{
  "rope_fraction": 1.0,
  "lr": 0.00219,
  "train_tokens": 125400000
}
Each number is 128 + 32 x the weight over its row's rms, rounded and kept within 0 to 255. Layers, rows and columns count from 0. Numbers have three digits each. The size before them is the row's rms in percent of the matrix's.

# up: layer 12 MLP up, 384x96, rms 0.125, rows 325-383, columns 32-63
# down: layer 12 MLP down (transposed), 384x96, rms 0.133, rows 325-383, columns 32-63
up325 099:160183134132165157069132134095193091111111116098116102160118152097128123083134120150126057160122
down325 097:124141156157109133113092114159122046180128116137145148190099150124062195151116177161139136138146
up326 108:127197166100074140097112142135132104151118167093079081131132093107127142104160087157100153143166
down326 110:158115110113149113195161100165094161101119103110127198212105152061150151103140149127151117176149
up327 100:126090132136087169122162168163162160140159180141084118118096076143106099127120101114078138163125
down327 090:187236166124175110143107087150113107126089121092127168140085162145111159158132130145156187065103
up328 107:166154131111106100168172168122104146070175192114144117107189097135098171189118142150090107118136
down328 120:094138162141143118095161117137119112163083133123154167139178131139134107131128079145152112119103
up329 107:144172065091105116140089123136165157177137077119174187110118090156182127075073100161144131181130
down329 107:154173113085106139152138113147142150117064173157130139109151115136106129112058134105079071138160
up330 103:158171129133129130193083078085134167067126128124132119172149186115130133139111120166079166171101
down330 096:127114160121123191153129118092107128106094147172094206168128131090201131138125125136169149154167
up331 105:149052153124117118154090133173137122161070088166146091133067122131102118151110144106116115191116
down331 101:148114116199099132225130116133128139078209142091140111161126090167113143111099151091151146149178
up332 100:151139126162092097138121126154119146105130162140107117092139119157112123131116213081106102083175
down332 101:121193142118170115074140131105105113142163163133136129105147117089113150193164053130108117154155
up333 096:145157134139180145180084099109167142086141086140171141131111108207153078159182126097107126093153
down333 099:150148177134112100146162125142115171148119183118150146171115107081145181108096163153149176156098
up334 095:095110148186121190159169122084113120096107191090034111172117137161059104118111135096151182120143
down334 090:138134113132154120095162122162170118119180118121134157054115155132164134107147151141082087167129
up335 105:170104139124115179139172048181139132174090119084086142148126086119146151160105097137140076082169
down335 100:165114174164085101159133140120058194106149149109121110089099120155139137124165140207149173156182
up336 104:163137097132100147101144136178183113176192194083114156122141097123176166151088129109096173180077
down336 099:148139155126118136189139103139167071118169143148110151105145138162144121149079124085123132074137
up337 093:164089094130144070192097168150190148124104083146153129123122133129099131148136096136108134117104
down337 096:104083146097125134178158198120130110190082154129097166143176135122162103076156159144143152162094
up338 101:115166106095102166171096104156136134186078072201092151121103132143111062142072136119117087094148
down338 124:132120143165119155120057066153093115142166109116133130089113110157085171148155145100079168160097
up339 095:111171109133108146128128099075182101158125096156103192090136128093136144167105102112118114110110
down339 089:118073155144132088156173181153129192126173146065148098116113097095135071057141135146140125171155
up340 110:142109109139196159113093127119105137099149117146093129125081112123143150087108136143092130118131
down340 118:159100117152129103087109168149096112067186117085107134177136122172121163137143108158125141109092
up341 096:193117107101106186135117150142102106103149126067089150133096128152164130172118141167132120112072
down341 093:116112105073115084148180097170129134160164077175129151127158132125113150131121145143129104128080
up342 098:080156104112145149157108121100200075082102135126105057145113163196147127169121112112196130160141
down342 099:171066140160140143125131127136109142168174122128123192084144083069115145066129143144120130098111
up343 102:170143173170157145156180098110068123077019080114154137122149108118111174087126095118082144149133
down343 117:084157149137143140179143108108142189187059132177120177121061083138144113110093155191141149104106
up344 095:148127109161180132123089200181103079106163087144106106175097068165128138150184136106147121144095
down344 093:113112140091101151154102092104196167089097184140115190134153138133162102104099108139127112143101
up345 108:146095103169105146111124110120204129176124192098137112137141089182096108161200119153077101125156
down345 107:082163158153179110153143108141111023101171117080144167154172134120082124098136131092085180112129
up346 104:120134184152144114110089090073183115176117179114140075175087112143152130119145119125126139128111
down346 101:112143062154157118164109133161100126132108108174064123153104082153130131026093166186078159137140
up347 094:154134155136089160096138243147085133122087163124107150105086166131117098130165109152189122144114
down347 093:105157145156094136172130117138143104112141070170123141213145101182137144140111118111074151117156
up348 101:116170134166109140142098153141133118119098099143118106166079201108090127126152038082141124127145
down348 104:134102125120120074113142091136169141115134105128145122091116106099189124136146140159102146152097
up349 079:161114098115155103199153125134135172188116129117179115185156151148071107175143093147143062198106
down349 099:119135189043132137100183119149103108140101106104098151117125147129127132139117186127070153135114
up350 104:108107107124122122160158129142128143109100128118102126106089123074125134095116089152123056106176
down350 090:114119045088150108126134141138147140103109124127147142074139168112102108123058126189152111174089
up351 093:156153125095183173093117078127192122136155092154115121104124145140157097154096091082152073135126
down351 091:073100110185096154175155142106151136067141148109092169212146101117122123152126086130148125142170
up352 096:160111095132132164096073129158103110081151105187092158087155106146145119166165123183113150035112
down352 094:131098088098099206152126155133127133206109154117153149104146121136164052113105149092114047199146
up353 094:167116131117088200150141116188117196099064154109207085128091099105200193134094125111098153150154
down353 094:098092144114144096075134109091163136103195145139115205104103099109124091131125118143143150142112
up354 099:158159061104168113099110126137095102140187181106139127176078145123089072123086108077057148140133
down354 096:152147148119137128123109172132154168142084132117142112171117131097123086134078141136164109117141
up355 103:197161136172160186151138112099159132103081140138140082119098110105111160104171144109148146129158
down355 100:136106143108147152160145106089166110097112121131137157121156212135105158063129084115153091116057
up356 096:074135098178163096098144114149195177115102110116097150204100130113097096115144095074102117119136
down356 087:158097137073160126128097151204110119112176127110134122111112086172110180085191083157114175112142
up357 102:120152106092183141135151098131146159197054128127160155196056121145197108102105117106120131056193
down357 102:140162143124080151083128186156208110087204121071081117158093105142123129083163158133200103117166
up358 097:176102139118109150129087137119100081134151120148134177080088148122124126076130144181130129106115
down358 088:095133087044134166164106141081111195109111117105125096179137100121109124163092142137112129080104
up359 103:130118104199124141159110115114078133126110164109141160138156176143090125117163127128140107130183
down359 096:150126079141118123224166132142076168125157131130102080139130158146091087105142050076127186168134
up360 102:096127149133098140141124130117175097133117115187080177114058179133128089173138152166139148074121
down360 101:055133119148130108147141151082142108088111127144065106126112154135115110160099126209104145130183
up361 100:156154140038153112131162093101164096157123160110117141100137177119148066142107104141146105169128
down361 103:120075083057116143153186146096156183106165118101080149133150137113200104148103148121068167145160
up362 093:163136122163124217095138124131029165158143143107107179176073113139170106077130125073117137154139
down362 100:086135123114150114211090066114158121106148173132146114092142107137100140170128121127172128096070
up363 106:147128096128189178136113116124125039140160087156066117170078107121139046157163177115136155127152
down363 109:139104117147115087104131133149114134145115181108179200090140151112132096157162125132113101165171
up364 106:119106127119076153181156133115094165108116104181140103174106159152132135124121131083144119107123
down364 096:146170118161102121173134161119195128150119177058094148173113157116125110126165152129151162172081
up365 099:065119131176142162113135134128134079102157170164106154095109064122150156215127114073164101161077
down365 092:128189065112121136113122075148147152119117103079145107158086131176131146111117167116129163155082
up366 093:173092140170134170157169066102095047136163090157125123162101132151101157081136134118139143126128
down366 090:068117121148128155168137115146092185123123157067150115109135143135177107168114171133098161154159
up367 095:143108167087150100149116081139143096138138115179149209159081124151173071169115144125152102129120
down367 095:066193085129155139134110142139129132133159149058144146134216160136193108081114135096135152143097
up368 099:107105133099144176170096089185162120066142092119106091153106132154175092170130106144089100132151
down368 092:145140125182104090112085187130125139144150126138191144153131132141111146110159123104178172084184
up369 097:165121052152101106125102118149138124076167085104135105098108098135148132163129105128144122173120
down369 103:153172168141115111158154140085109125125123116121119105145160118140152117178073150128100195060081
up370 102:121115116122173070131097117148122083131131109089195108117130166138199060148068134114101128119158
down370 103:138183120108147110047121137124117138104123097129106111133149084121145135156115127118139137108135
up371 098:112096114150154167223110174140068172087095138109167095135104170147194120114122111074081111095122
down371 103:138163150111178140109116098118120168171128042099124167160076102133113086137077108146136176137136
up372 103:159131120125139087136089142108195076103133168105120097146140141180088118129065146127018102194131
down372 100:166143176076126153124095108168060142166142161169163088139204144115145154114129166146168122114121
up373 094:147097101068097114087079119078144121185143154150102160135099141188155123098146165125130101139113
down373 094:109118127127135161120139108137079138072110110116129133156152120140105132153090147179213132069126
up374 095:157118109122172131160130098126114131089154109169169147161100124168136121101122084126113120098088
down374 095:100079121143080154163081153141118117158110156121063091159134160127139113158131089178150110128140
up375 107:087135127122149151156059126100204065140158117155138132135090085107156160068085186110111160149128
down375 114:168084094115130077151138084081128149143095189168121175095061103161103129107123113185105143139095
up376 095:147123133160144104096119086155100135132080119146153153161096051124067166100119164096136120149158
down376 094:092125113107110171171139167073141119118131119141135147124118199153166080086174131113143062124062
up377 100:122174123063135101097099147131165148106110200084168173125114119141059149110077190108120110098122
down377 091:202083091091131121145118155098139111173162101143140113110097122153100183092142155175147116115124
up378 099:136119170141076172083126133164147176170089159123109082108095131133147149136085142126152134162140
down378 104:138120145113128146133179149194166145124111152120160184099163162134137098119103125068087155107104
up379 097:200121146107166129176134121083102166174065070100138160155130153118201123107164145144097091126159
down379 087:133129086147129094115149092169142087142108085170142109194113166118126084130152134086191133142115
up380 102:116213072105182128125083110113139046107091142174141135115113100144185153139070107141145110136090
down380 099:110147173130137083104146117113189151127100118100134106127108161108111129171069190107068163154193
up381 103:149164172166087141106102131089158178112069167066197180122168150146143123175124152103052095149107
down381 102:113108154142130118080136095163109134116129147192143142139163055087082148183127183144134114225083
up382 103:180099108138165098150146139128144110101146115089151127132129116150203131132090118115169107139133
down382 088:116128184190109149103080138142096105140118100109126149063120108077100118124060195131061140154139
up383 103:118155102125100163131126095124132105118106090130151095166199096162113109157102138117179083113185
down383 112:134142101178138043169148117100140158087137095124093140184133142151133130129156122122138148117145